Weights of a small GPT-style language model, trained from scratch on English Wikipedia: MLP 2560 ReLU, 27.9M parameters.
Each number is 200 + 20 x the weight over its row's rms, rounded and kept within 0 to 999. Layers, rows and columns count from 0. The size before them is the row's rms in percent of the matrix's.

# layer 4 MLP down (transposed), 2560x320, rms 0.0529, rows 1325-1379, columns 64-127
104,184,227,183,225,213,200,208,196,197,233,209,218,233,188,204,229,216,203,217,192,173,212,185,187,191,173,168,191,215,212,216,190,195,231,228,200,195,165,226,205,199,205,196,199,188,174,185,239,203,225,211,230,215,169,217,199,198,189,202,201,170,192,203,163
099,193,219,202,187,215,199,173,217,196,196,195,171,160,199,233,202,218,198,208,225,204,205,238,203,197,217,192,190,180,158,201,239,208,213,202,223,199,180,229,249,209,210,199,193,188,172,199,199,208,170,239,178,228,194,187,210,192,210,214,212,205,208,208,193
092,208,201,188,185,202,221,218,202,196,189,223,191,225,218,199,173,184,198,179,204,161,181,210,183,221,189,218,171,222,190,195,198,167,198,224,208,208,206,210,189,207,199,190,207,188,219,211,204,200,209,214,199,178,180,191,192,210,238,221,181,187,198,164,202
097,200,164,178,184,200,162,204,185,216,176,167,236,184,164,203,187,220,216,224,185,220,208,212,204,199,203,208,215,189,200,196,182,177,212,232,223,168,198,227,174,191,196,238,216,207,218,200,168,203,193,173,197,205,197,184,203,214,209,199,210,212,213,200,192
088,215,219,241,229,225,228,249,194,208,201,199,171,170,227,202,219,205,171,187,161,195,199,234,220,196,210,202,175,192,187,183,197,224,149,201,214,179,201,174,234,219,196,177,188,150,200,220,214,194,179,195,198,170,213,230,214,193,183,205,178,189,209,213,201
099,216,200,186,201,189,229,206,207,167,171,174,214,187,200,198,212,173,193,195,207,198,156,181,172,216,224,214,226,193,175,161,200,194,240,221,218,188,225,194,206,181,210,220,226,187,214,226,189,202,223,169,212,206,163,202,212,168,213,187,226,233,194,176,195
093,182,186,166,217,176,201,260,203,197,194,197,198,225,188,210,208,211,235,211,177,219,165,174,209,158,206,210,221,212,186,172,181,216,224,223,193,182,175,179,228,177,212,224,206,217,208,208,189,209,226,163,222,199,187,180,200,165,190,222,159,183,158,210,207
110,240,204,185,211,169,225,178,211,215,214,198,168,195,205,223,219,195,214,196,180,179,224,217,186,184,209,228,166,181,189,216,231,172,239,215,190,187,164,200,233,228,172,196,213,209,186,164,190,202,230,177,198,209,192,231,207,190,177,192,193,216,200,200,198
119,190,181,190,205,180,204,177,182,212,176,210,208,177,206,171,212,191,163,186,225,208,204,190,213,198,246,182,182,239,239,218,223,214,197,171,210,154,199,199,180,190,176,199,204,201,209,204,219,204,204,176,176,210,170,215,240,231,196,194,231,189,182,161,178
130,206,220,175,239,210,196,189,207,161,186,162,202,235,173,218,185,205,181,199,218,224,206,168,220,194,220,208,203,213,219,232,208,231,203,223,221,181,214,177,205,209,205,185,187,212,200,196,209,197,215,168,190,204,188,190,184,230,224,195,195,182,200,191,215
149,223,191,204,214,208,199,206,212,247,225,169,199,190,200,207,185,161,218,171,217,246,195,215,204,193,207,193,195,225,205,220,218,213,193,201,220,222,166,214,191,173,196,214,182,210,208,230,183,191,183,172,226,199,155,185,211,206,222,178,213,204,188,212,210
116,195,253,230,198,195,171,206,252,206,184,211,219,195,199,162,156,208,212,206,227,213,203,181,212,175,223,181,181,184,179,219,164,192,176,157,155,188,171,211,213,194,198,212,166,224,207,199,185,192,182,195,221,224,219,186,198,206,221,204,229,198,189,188,204
091,185,191,209,210,170,191,209,176,198,235,190,208,239,161,241,185,174,203,213,189,224,208,215,170,188,253,227,216,197,179,226,215,181,158,170,149,205,156,185,207,188,194,207,177,197,178,232,210,223,234,166,209,231,146,227,211,225,186,193,217,208,205,182,245
097,188,214,170,179,192,163,175,209,222,183,173,218,179,209,190,175,188,201,197,206,190,220,216,180,228,190,210,191,211,214,173,202,196,201,235,155,207,187,174,152,175,183,212,223,181,212,196,210,198,182,200,185,173,206,210,189,231,223,233,207,206,172,196,232
103,226,216,220,208,219,179,188,194,232,212,169,185,206,190,196,218,214,180,211,187,170,205,210,199,173,172,231,195,196,199,213,178,179,178,240,197,249,180,194,189,212,171,213,183,196,190,193,173,210,194,199,206,181,241,215,160,175,215,183,225,221,186,199,187
083,192,199,194,203,209,191,217,210,191,167,180,225,213,182,210,240,211,162,206,158,216,197,182,204,256,140,172,175,211,197,196,218,175,222,185,208,191,242,215,220,231,219,221,169,229,173,204,204,211,219,169,194,216,155,157,187,196,236,176,203,177,194,199,181
104,187,178,196,153,199,175,189,189,230,210,205,147,222,183,181,212,216,188,229,217,163,223,207,197,222,239,223,237,214,188,200,179,189,207,185,193,202,196,203,200,237,237,204,229,233,202,208,193,199,207,182,234,216,231,189,196,187,216,179,166,207,208,223,215
097,212,197,188,217,189,189,180,224,228,163,201,178,238,208,209,168,184,160,185,174,185,195,188,205,219,184,239,204,185,185,220,226,194,217,226,235,196,193,205,210,162,153,201,198,195,176,225,195,231,189,230,182,202,215,203,219,184,152,225,192,201,213,211,175
111,209,177,199,195,191,207,224,192,166,203,227,217,210,196,201,179,202,207,215,168,180,175,177,208,192,225,202,222,210,201,229,157,211,202,215,213,190,189,186,185,175,201,232,199,180,212,175,207,170,198,171,237,197,208,213,214,185,211,204,203,199,168,207,197
113,211,185,192,213,219,177,161,186,228,223,183,212,217,182,208,204,179,191,211,229,190,224,195,204,185,198,176,215,229,198,217,165,202,189,227,229,204,226,224,181,220,202,209,195,212,219,195,185,202,191,227,174,218,189,222,210,208,200,198,213,158,189,182,191
106,171,223,172,190,207,182,178,212,209,241,224,221,185,166,212,208,244,213,197,197,217,224,223,230,200,214,221,198,195,219,218,164,164,167,193,194,199,198,229,190,203,178,196,213,195,210,211,216,201,180,192,187,200,172,211,205,204,200,205,207,224,192,230,214
106,214,250,190,171,207,182,185,174,217,199,187,222,213,212,220,229,201,171,167,193,203,202,212,180,190,204,209,246,188,223,225,222,216,181,175,216,226,215,228,156,223,193,175,219,196,204,221,196,194,191,225,185,211,201,215,192,239,226,256,191,166,169,185,176
106,181,207,177,194,188,236,202,209,186,166,185,162,173,221,212,233,184,179,211,200,200,204,204,196,192,188,222,175,192,164,212,209,192,173,214,207,215,194,182,208,225,217,220,183,210,174,206,208,218,231,233,228,196,208,214,200,209,228,194,216,163,207,203,209
099,163,159,234,191,163,170,179,174,216,194,206,192,233,201,185,225,202,225,202,214,218,222,244,183,241,196,181,197,194,217,200,185,198,197,199,236,169,199,198,183,187,187,194,234,192,201,177,213,196,193,191,205,215,208,176,188,203,197,194,160,193,155,181,167
080,183,151,211,216,229,193,162,211,216,211,265,204,228,207,187,199,193,203,208,178,144,221,164,179,212,210,196,207,180,183,209,173,176,190,177,181,181,197,211,175,241,187,201,231,194,193,200,209,178,155,179,195,187,195,193,200,218,166,188,209,194,176,211,169
087,209,222,186,208,233,207,195,205,209,167,182,205,220,218,200,239,230,209,204,234,160,167,210,191,191,217,226,178,203,211,176,206,222,242,232,203,196,217,211,179,169,193,197,186,209,188,178,187,197,183,201,201,200,161,195,178,203,175,211,189,178,220,195,211
097,206,207,218,179,199,194,209,202,209,188,201,171,225,190,182,230,175,217,236,205,213,204,205,185,239,234,195,193,185,212,170,180,220,189,169,219,209,196,161,234,201,153,236,213,192,192,203,185,198,202,198,204,238,232,204,178,204,190,209,189,175,159,210,185
096,210,225,199,176,181,200,186,171,210,218,161,230,184,216,198,209,191,190,232,182,215,177,220,199,161,193,193,181,234,176,240,193,173,184,225,185,190,209,195,207,204,208,205,199,170,179,190,180,192,176,248,204,218,195,167,204,229,206,167,198,217,157,184,224
101,190,210,194,189,215,208,204,194,205,196,181,225,193,203,249,189,188,192,231,193,202,198,212,216,206,237,192,186,204,170,186,181,219,162,221,179,214,195,200,223,205,211,188,237,196,225,185,199,230,159,223,211,200,181,234,207,190,205,199,192,191,184,203,194
114,213,187,152,153,211,169,201,185,203,175,178,204,189,208,220,188,193,229,151,201,207,213,202,180,212,171,177,168,188,250,195,186,186,179,204,189,227,188,206,204,180,202,181,200,203,177,227,205,222,209,192,235,165,203,210,209,200,218,200,182,204,222,189,192
078,196,214,186,188,185,234,163,199,184,205,190,212,203,175,188,192,197,232,195,195,192,163,209,223,197,208,213,209,178,179,224,199,179,172,215,201,232,183,205,190,191,221,201,226,202,188,228,194,233,213,212,210,184,224,205,213,239,190,216,209,204,172,204,210
103,219,174,230,205,204,214,216,216,166,193,224,195,207,250,219,197,203,208,201,168,211,197,185,200,189,203,231,189,174,233,178,173,196,203,199,168,206,194,218,171,187,202,205,161,177,187,189,195,199,220,201,232,191,199,193,208,218,203,200,213,175,245,172,206
101,177,199,184,167,181,166,201,189,217,177,199,228,215,227,191,196,147,185,197,200,178,234,194,197,189,193,190,187,179,190,183,211,187,151,186,204,235,203,221,222,169,174,136,220,193,196,203,213,215,230,185,215,173,195,218,231,185,238,211,214,182,222,217,203
089,165,215,189,209,202,210,197,196,201,189,226,194,223,216,176,185,189,230,188,214,189,189,223,200,211,225,208,212,215,210,205,181,167,208,216,207,191,188,205,175,245,214,179,176,190,203,193,191,215,199,199,228,211,182,193,188,172,180,206,226,203,196,189,173
097,191,219,212,184,244,194,214,238,196,211,217,245,200,200,262,164,211,175,195,172,221,217,206,192,204,202,198,200,169,180,233,210,188,182,162,205,213,200,224,200,179,227,208,214,233,216,199,211,206,207,175,186,191,208,223,204,209,214,171,228,179,176,169,187
108,179,176,209,211,183,206,197,228,195,197,208,180,211,205,193,180,211,240,166,206,193,200,152,151,214,204,190,217,230,232,203,183,197,173,231,197,166,186,231,164,188,192,163,189,248,152,184,217,199,221,222,213,195,190,187,198,180,212,194,199,185,229,211,191
106,201,227,198,212,215,198,175,200,235,173,167,218,200,221,213,186,199,193,204,170,204,186,203,188,205,232,235,197,201,175,220,201,194,196,222,217,174,204,202,185,189,186,170,177,231,195,220,172,195,239,212,198,184,192,171,198,196,202,215,205,209,217,187,175
123,208,213,150,215,175,231,201,174,218,204,216,202,202,194,212,191,176,212,206,214,184,189,208,170,215,199,213,177,203,166,195,205,208,179,176,217,194,186,204,215,178,147,224,200,206,215,180,201,158,199,205,180,235,199,198,148,186,206,195,209,163,237,166,216
104,192,178,199,179,199,219,218,177,199,213,269,215,220,200,195,225,219,208,189,199,196,196,168,193,199,207,169,221,192,161,197,192,183,151,240,195,212,196,196,176,161,200,213,219,211,145,221,184,166,180,199,191,206,212,197,223,239,214,216,207,190,139,224,214
126,133,184,224,181,177,218,204,231,222,191,222,207,168,206,174,173,176,206,177,210,204,211,206,195,204,199,227,182,200,174,189,209,183,216,221,222,205,235,169,185,160,156,193,232,170,211,194,200,204,168,181,180,219,190,175,225,182,218,238,199,198,199,206,190
100,201,222,191,208,194,210,187,216,173,195,229,163,199,198,203,233,177,229,232,193,214,182,226,200,194,162,203,200,227,211,186,213,195,209,204,171,182,227,188,215,238,148,192,232,188,212,193,198,210,197,217,190,202,222,209,198,199,219,165,237,207,195,235,202
095,184,222,230,215,208,188,251,195,202,210,227,202,186,190,194,197,192,214,211,191,209,169,206,189,171,163,213,222,190,185,194,181,204,175,178,211,221,194,200,183,218,182,197,226,233,222,196,207,179,204,178,218,190,198,188,167,192,177,161,212,243,202,224,180
095,219,209,205,221,230,228,187,222,209,209,208,222,232,227,204,219,213,189,185,193,206,219,184,240,189,195,183,189,189,179,187,188,215,219,198,225,203,204,172,186,191,224,211,175,215,220,206,219,181,211,210,186,211,211,222,220,202,191,175,222,191,188,198,198
101,245,226,211,182,206,186,218,192,204,235,170,207,209,199,197,229,246,178,178,202,208,165,208,208,187,183,194,246,220,224,197,203,216,207,233,178,213,196,202,200,193,228,184,159,201,212,179,209,202,181,208,220,197,203,176,199,178,220,211,167,162,203,201,188
108,194,192,215,186,217,198,177,203,170,199,191,194,195,156,213,180,241,172,216,211,216,168,174,224,206,207,158,186,219,202,208,212,174,191,230,227,240,171,171,186,180,205,155,196,207,221,225,226,225,187,210,184,193,226,213,185,241,170,186,207,203,195,216,209
118,225,219,197,202,226,237,217,177,186,216,172,214,176,186,187,207,179,211,187,189,204,203,203,223,229,205,196,208,215,217,224,158,169,211,181,170,193,148,184,173,207,188,207,196,219,182,212,195,189,214,214,180,186,204,170,172,206,181,204,214,214,202,172,219
105,217,211,199,210,210,199,193,217,208,205,226,175,205,207,188,243,189,241,184,181,196,186,234,196,236,238,191,176,188,177,186,176,182,213,197,239,209,206,207,192,186,154,217,182,200,194,221,196,196,198,199,180,181,177,185,205,192,191,192,189,184,212,174,223
097,232,180,209,211,200,186,187,216,199,218,160,170,214,203,172,216,195,189,219,202,226,193,194,194,175,236,189,227,174,189,229,220,221,193,209,197,210,183,235,213,194,204,208,192,178,175,186,160,216,222,208,197,153,215,223,212,206,172,194,238,193,198,190,198
096,186,222,210,191,194,215,227,206,191,172,160,190,223,194,220,180,207,215,200,229,211,189,197,183,213,214,190,211,206,182,222,208,168,191,188,220,211,186,231,175,199,231,166,234,196,182,207,214,215,200,185,170,203,175,180,181,188,207,182,143,169,201,214,203
092,197,217,199,193,205,188,228,197,224,180,188,192,181,183,213,197,215,208,203,215,165,213,188,193,223,224,172,202,172,162,186,184,222,192,180,154,223,203,195,201,226,177,214,190,215,167,206,197,203,204,163,179,181,187,172,205,213,241,219,182,206,193,217,176
130,205,210,191,205,222,193,194,169,208,166,219,196,208,205,136,223,242,202,191,197,234,162,210,171,179,209,183,169,171,216,195,190,199,200,190,213,188,191,206,199,217,190,167,191,212,220,223,207,184,167,179,183,189,191,210,200,206,202,222,213,182,215,282,210
110,205,175,206,198,179,186,215,209,166,227,192,217,182,198,189,219,181,212,184,202,193,215,212,213,195,171,233,194,242,170,213,197,225,171,186,188,186,191,221,167,214,222,189,153,192,202,226,180,223,232,174,158,176,212,186,214,208,194,212,186,213,197,179,166
098,235,212,202,211,189,201,216,202,218,192,206,190,209,215,188,180,198,214,182,215,213,205,188,180,176,199,200,189,209,203,200,182,171,202,187,191,181,201,162,203,219,193,208,188,219,211,209,193,196,206,224,248,191,227,209,192,211,203,229,182,187,179,215,199
083,195,156,230,162,235,210,204,217,199,177,212,227,225,200,220,228,190,202,168,210,210,195,169,210,202,185,203,199,212,184,203,205,158,228,179,216,205,195,200,183,201,182,172,201,226,231,213,204,206,191,206,194,187,208,167,217,185,186,155,213,185,198,222,222
103,189,187,187,191,205,195,222,184,209,212,214,204,211,198,217,206,192,202,229,192,171,214,205,216,175,207,184,211,186,231,187,201,220,214,168,207,183,157,182,180,217,225,190,181,213,209,185,234,182,172,188,215,227,194,191,195,198,184,177,177,193,174,170,177
# layer 4 MLP up, 2560x320, rms 0.16, rows 1326-1379, columns 64-127
097,185,158,201,172,213,186,211,195,206,205,206,222,173,176,211,196,219,203,175,199,207,226,176,192,213,219,223,183,222,217,223,188,207,191,209,227,206,176,220,181,188,199,223,192,191,188,194,189,217,192,215,216,165,184,182,195,184,223,205,220,158,207,182,187
088,246,248,218,183,182,214,201,204,165,204,222,166,215,204,174,181,221,208,215,214,197,188,186,206,180,185,174,178,205,194,212,161,168,225,211,162,200,209,194,168,213,173,230,178,187,236,197,204,176,179,228,212,173,195,229,240,156,206,166,199,226,188,192,203
098,190,181,177,195,191,192,199,225,200,163,208,194,231,190,216,172,187,182,195,220,210,253,193,221,202,212,219,198,220,202,179,237,171,199,211,170,165,179,224,189,228,192,227,198,185,205,163,161,182,183,199,179,199,243,178,147,186,209,177,199,228,194,241,194
083,208,169,219,226,227,170,249,165,201,242,221,172,180,176,225,211,188,206,154,201,210,189,214,177,215,170,188,203,211,203,214,236,166,191,223,187,181,200,209,200,189,232,190,173,200,184,225,178,219,204,189,210,203,224,218,185,241,179,228,214,225,201,171,220
095,205,230,204,231,222,203,174,183,193,177,200,196,206,201,204,186,230,218,212,206,183,199,205,229,219,217,181,203,163,246,161,195,212,212,217,204,230,185,193,207,189,220,198,207,220,204,192,192,170,250,209,156,196,209,197,186,188,152,172,208,212,177,190,199
097,236,214,209,206,210,221,145,193,189,192,163,198,199,189,201,197,234,205,214,197,195,204,187,197,211,170,196,197,211,204,202,203,241,170,177,194,224,205,217,205,201,177,219,191,225,210,212,201,210,212,199,196,194,202,216,191,167,197,232,162,177,193,226,190
107,216,235,185,204,186,196,196,172,202,189,179,209,172,207,181,201,213,205,187,190,224,173,218,154,149,214,203,163,218,204,224,224,179,197,180,198,163,222,164,185,168,196,226,217,144,194,196,204,238,240,217,194,181,211,204,200,216,216,228,211,230,211,184,227
115,229,211,213,183,190,210,188,198,194,199,201,201,181,214,198,217,235,217,212,206,214,156,181,196,188,179,153,222,181,181,199,171,192,223,191,209,235,202,224,253,261,214,202,198,193,190,194,227,181,194,185,215,209,207,188,244,199,205,207,222,196,199,176,192
127,169,245,176,197,181,186,186,185,212,197,206,205,185,225,198,206,176,225,186,176,206,220,257,186,214,189,208,204,197,206,181,188,183,191,171,191,187,173,228,228,188,194,210,210,237,194,162,177,182,240,217,212,244,194,203,199,165,195,165,199,215,209,167,183
142,208,158,232,184,184,235,184,146,176,201,193,179,184,205,218,202,209,197,237,204,246,212,202,202,183,199,183,207,232,210,205,164,174,202,188,186,200,205,205,202,205,218,209,234,181,173,202,199,185,198,180,192,210,195,232,198,167,227,178,194,209,236,195,227
110,175,192,208,157,236,199,181,182,213,206,145,220,179,205,199,192,209,182,186,220,181,242,154,198,175,169,226,220,212,196,160,248,242,218,192,175,186,235,155,228,235,205,183,212,200,202,195,189,179,184,194,204,187,180,187,209,210,180,187,184,190,224,189,181
099,217,196,169,205,201,178,157,195,178,191,215,224,207,192,183,176,209,180,215,215,193,182,231,189,204,209,196,206,191,196,208,211,172,179,229,213,213,235,183,223,177,193,191,222,203,214,179,223,240,172,210,237,209,173,191,145,187,184,172,194,214,202,222,142
094,166,192,217,195,201,189,240,208,219,181,171,214,230,203,203,260,237,172,176,220,158,198,220,196,191,188,177,194,193,194,194,193,169,175,185,158,221,235,223,212,222,198,166,207,200,157,214,197,185,206,230,196,179,189,212,248,198,213,233,218,184,217,214,208
109,187,167,189,185,196,208,134,195,210,234,224,205,222,179,180,181,173,208,174,201,155,206,201,206,193,184,190,212,192,209,152,201,182,176,197,172,221,181,164,200,201,184,227,212,184,186,207,203,213,205,200,207,192,213,219,210,200,195,197,195,196,166,221,187
084,221,167,226,221,197,188,198,206,184,181,237,192,208,208,196,183,189,170,211,211,209,190,177,186,187,185,231,196,220,177,184,181,150,183,208,174,175,192,203,228,221,226,193,178,191,218,227,209,190,171,186,185,171,182,239,165,197,231,197,208,197,207,204,194
113,222,216,183,194,145,238,233,238,194,173,201,205,171,183,221,198,172,208,170,194,228,234,188,197,202,191,196,171,178,193,229,211,228,230,216,195,190,196,219,245,213,192,196,189,216,213,227,232,198,192,211,173,165,199,195,208,192,159,170,216,177,194,186,206
101,199,220,194,184,213,257,175,200,178,206,226,197,205,225,209,183,217,188,172,223,195,216,180,174,203,199,191,204,211,196,196,238,182,193,201,191,223,172,212,208,193,203,213,221,188,212,188,181,200,205,191,161,215,181,228,200,207,190,220,175,199,198,202,203
111,199,189,218,219,144,207,189,193,197,193,199,240,224,189,225,203,186,191,198,206,208,213,197,194,205,206,186,201,224,246,188,185,232,183,185,201,205,191,165,183,227,225,172,197,187,194,201,215,201,206,214,196,219,208,211,172,152,190,225,184,225,187,221,173
102,238,228,206,220,174,219,196,222,188,197,217,230,172,182,181,155,207,210,223,153,177,194,219,233,170,188,203,177,191,186,157,211,204,206,202,164,193,202,238,222,177,215,221,200,194,218,188,234,197,192,163,190,214,216,200,193,231,195,169,187,204,181,182,195
106,230,210,230,175,188,209,189,170,190,175,186,185,211,198,193,191,221,202,190,178,202,242,189,198,203,212,192,188,190,189,177,215,195,187,169,183,211,219,210,203,188,229,209,204,194,167,193,181,162,195,201,183,199,218,208,203,205,206,166,210,221,209,199,168
105,228,203,200,201,149,237,210,226,217,160,187,176,202,208,191,208,194,164,210,204,175,183,212,207,156,216,217,206,206,174,175,206,205,211,188,184,205,226,230,211,192,220,178,198,194,197,176,204,204,233,210,221,213,213,179,200,203,184,189,183,232,169,185,192
105,171,203,209,176,233,216,242,217,203,180,210,202,183,228,209,220,217,203,197,202,216,186,188,224,217,154,202,216,203,198,191,161,207,180,169,211,201,162,209,186,200,216,221,211,205,196,198,200,197,213,240,225,234,243,174,227,193,200,171,193,176,212,193,177
090,216,201,163,238,185,199,212,202,157,189,190,190,216,215,184,176,196,176,213,231,217,221,257,215,172,202,201,159,174,185,206,196,207,196,232,219,204,199,208,202,202,181,164,211,212,191,181,167,215,179,212,226,158,237,211,187,220,194,165,200,224,226,204,226
075,184,202,206,181,208,193,200,220,198,205,220,185,196,192,178,206,185,218,203,206,193,173,238,194,193,224,185,227,173,192,194,214,196,243,207,211,205,210,219,184,232,188,223,209,163,211,197,193,186,201,222,198,198,190,210,181,227,171,190,208,202,176,213,246
090,178,227,191,179,188,191,215,228,215,140,206,196,193,204,179,210,177,219,198,230,207,166,232,218,193,201,211,206,220,174,180,198,197,176,210,227,224,207,200,204,192,225,196,203,209,219,214,207,187,197,198,183,209,193,197,160,184,175,184,189,199,172,229,192
106,250,222,186,176,232,222,189,212,188,198,187,210,192,180,193,202,194,209,223,224,187,229,209,184,227,219,200,213,166,227,178,224,199,178,203,200,221,177,204,213,235,240,178,201,199,233,167,204,190,148,217,198,211,201,221,195,203,197,240,205,222,186,186,177
100,202,193,191,205,216,236,184,217,196,205,208,200,192,209,188,193,179,166,200,184,231,196,226,162,179,217,184,166,189,212,200,207,204,213,220,230,182,204,170,171,226,210,208,190,185,188,204,194,176,183,230,198,224,225,206,202,185,159,208,214,196,219,196,224
108,138,239,200,155,197,211,255,201,188,224,245,179,180,165,173,178,180,194,169,207,215,192,219,215,210,179,191,218,203,218,201,174,204,192,184,193,182,208,218,216,208,190,208,215,209,230,198,192,222,147,232,218,200,219,185,209,212,173,199,197,210,189,222,206
110,192,226,260,184,178,215,221,198,160,199,184,218,214,238,191,184,176,192,203,194,251,190,179,193,183,226,220,203,211,209,217,204,241,212,189,213,218,216,199,186,189,225,215,219,166,200,168,194,181,214,192,212,216,193,207,187,200,194,160,186,214,192,203,217
071,177,238,192,228,189,171,212,182,186,183,207,162,185,234,226,217,175,176,208,201,217,223,194,174,229,193,167,189,205,231,186,159,158,172,185,224,176,200,200,193,213,194,206,214,194,186,203,162,175,189,232,201,228,238,176,196,187,217,174,186,186,232,182,205
111,233,198,210,180,224,194,164,183,186,227,214,197,151,219,200,182,187,194,219,213,154,173,182,216,141,185,229,194,212,231,209,245,181,169,199,191,201,201,208,191,195,226,180,198,216,196,223,205,230,211,222,213,168,176,200,164,197,213,206,186,174,185,205,218
102,170,208,221,201,217,180,224,225,187,160,199,189,221,194,199,198,209,203,231,192,219,194,176,170,211,219,190,233,195,214,202,208,252,184,169,203,217,194,205,207,238,193,204,196,209,191,206,180,209,239,200,206,187,180,208,197,189,189,225,218,181,222,232,194
092,185,202,188,164,210,198,201,169,189,187,234,202,232,171,173,195,198,189,183,211,239,199,183,199,177,216,179,230,188,177,178,192,202,186,176,202,179,201,242,161,217,188,205,181,216,181,205,194,193,211,213,195,237,189,184,208,226,198,179,223,194,210,221,172
099,192,210,170,208,224,181,178,180,198,233,197,170,210,213,198,191,182,217,217,207,206,184,213,195,202,214,214,211,200,167,193,187,180,205,202,244,218,208,190,205,182,192,212,205,159,206,213,221,198,185,209,199,189,219,194,178,196,249,143,188,222,192,207,221
113,183,196,224,209,225,195,197,197,166,172,220,184,222,217,193,190,199,212,164,205,232,191,207,174,183,163,226,209,244,187,168,175,196,180,229,199,183,212,224,194,217,198,197,178,205,177,176,226,192,221,170,192,201,161,224,210,209,190,186,209,173,227,204,172
115,189,181,180,215,220,197,190,191,196,215,188,214,175,203,187,200,185,219,168,196,209,186,200,176,181,186,210,195,218,235,204,199,202,206,224,186,212,242,221,184,210,215,178,227,212,197,211,197,190,170,166,205,180,164,196,200,196,173,214,192,159,193,245,183
107,184,195,161,213,145,185,225,179,209,206,225,210,197,187,178,205,253,210,198,224,188,184,214,181,213,222,210,183,211,200,200,202,186,214,221,230,198,226,200,200,204,200,230,205,159,191,202,179,195,158,196,195,196,216,227,201,194,182,206,229,191,211,183,201
103,198,194,220,188,173,170,191,147,179,155,212,214,178,221,226,230,222,153,190,197,241,203,206,207,179,206,192,214,198,239,181,215,192,191,193,173,233,193,232,214,217,215,172,190,192,207,232,207,186,191,217,173,171,185,240,261,185,176,192,235,230,209,179,188
118,155,173,209,207,162,204,159,215,187,159,239,167,168,212,176,205,180,165,202,157,185,217,198,192,224,195,207,201,189,190,198,209,231,195,210,211,189,182,180,234,193,177,192,188,170,185,209,192,179,181,197,209,167,198,212,214,232,210,194,214,232,198,216,203
092,216,175,181,153,179,194,204,186,202,215,173,201,247,206,192,194,216,208,196,188,208,223,250,221,185,189,174,200,184,190,182,215,205,221,220,174,191,202,174,188,171,163,193,185,223,214,214,197,191,245,228,164,217,211,243,216,178,206,206,217,209,205,177,223
098,204,194,204,207,237,234,194,180,217,197,159,210,218,195,182,183,218,178,212,235,188,163,203,237,222,210,177,194,201,234,188,189,196,231,234,198,216,174,219,172,203,231,174,198,223,210,222,197,230,162,203,171,213,226,222,221,198,203,225,200,155,193,219,202
090,176,225,213,211,179,185,218,191,195,236,170,207,207,200,184,223,180,225,212,234,198,208,205,173,220,204,255,197,178,173,181,194,232,204,204,183,208,175,200,220,199,209,201,221,163,215,171,194,151,199,192,176,207,224,179,200,203,205,199,201,235,193,198,220
100,201,189,213,213,212,185,212,184,205,211,225,202,182,188,196,204,204,247,162,201,205,206,210,175,176,220,167,211,178,190,196,210,203,187,209,221,228,207,211,193,180,215,202,214,195,237,191,223,199,239,205,161,208,208,212,174,198,195,162,223,166,234,200,210
101,201,192,220,169,210,213,227,191,200,194,214,214,149,219,209,194,169,172,145,204,206,209,180,195,181,175,187,189,194,164,227,182,231,183,208,193,208,242,198,245,204,214,162,218,225,223,209,180,195,181,225,212,214,176,195,205,218,219,191,179,224,203,170,189
109,177,214,228,191,208,203,211,200,219,215,202,208,201,201,182,191,162,197,190,176,227,182,221,179,193,216,189,226,191,217,168,194,162,180,191,157,184,165,208,186,203,215,212,185,212,202,205,190,188,229,223,202,193,202,240,178,189,180,219,206,227,170,161,220
099,223,190,177,195,201,202,217,187,202,213,204,195,187,218,172,240,210,187,206,173,206,183,213,223,197,174,210,198,205,197,188,203,201,156,189,231,224,224,215,189,199,192,226,197,212,228,227,207,188,181,218,205,209,171,179,214,227,207,184,189,169,217,244,199
094,235,178,171,190,214,197,179,217,205,202,220,182,201,211,194,182,210,191,208,203,173,202,205,214,214,180,196,182,217,217,200,170,165,201,189,203,224,202,235,203,188,195,219,198,244,192,199,194,200,190,201,197,228,215,244,177,215,200,167,205,209,240,192,209
102,205,159,178,200,242,227,170,225,208,155,202,197,198,222,198,215,194,209,161,189,228,190,165,196,194,213,194,211,221,195,195,164,173,206,196,241,200,230,196,225,195,221,213,170,183,236,213,218,229,182,197,239,198,218,195,183,201,167,202,214,199,198,226,205
095,219,175,230,192,163,172,211,218,192,176,202,188,183,201,230,196,179,217,224,209,188,224,222,207,195,188,208,185,209,171,198,158,197,199,217,190,170,195,196,223,224,191,224,201,140,222,164,175,215,167,198,195,232,181,192,216,223,203,171,166,251,182,215,187
127,183,208,198,207,168,245,213,227,230,222,204,205,208,199,168,204,238,187,221,191,223,215,162,204,183,188,221,207,200,196,195,214,198,173,214,232,218,214,201,187,168,178,202,175,199,221,196,190,189,138,179,178,186,181,179,212,204,200,174,195,196,194,211,201
097,194,218,241,196,163,183,180,203,201,165,195,234,204,202,212,186,203,208,241,193,230,172,192,202,239,250,226,216,186,199,197,213,206,199,216,198,212,225,214,174,177,203,246,235,177,194,192,214,217,202,187,187,225,191,223,210,190,203,212,239,207,196,193,213
095,205,191,217,196,203,218,186,213,182,224,235,219,217,221,162,214,235,209,226,193,225,207,230,170,210,195,196,238,209,171,160,188,180,222,206,222,164,212,209,203,174,223,200,171,176,181,170,193,189,218,205,224,208,191,211,230,183,188,234,198,163,152,217,173
081,215,176,223,213,211,219,216,164,166,201,181,159,217,192,200,195,221,226,165,211,207,189,223,202,191,171,202,218,243,186,171,207,186,171,201,190,186,217,213,238,217,200,182,198,159,172,211,172,172,201,192,223,217,222,190,218,247,210,194,217,204,217,207,208
109,187,197,221,218,187,219,220,225,194,211,185,202,185,187,191,203,211,217,211,168,157,242,172,194,197,244,194,242,226,211,171,216,211,208,216,211,189,182,172,216,207,207,210,179,196,223,199,191,224,170,210,210,238,205,212,187,167,165,201,181,168,210,145,180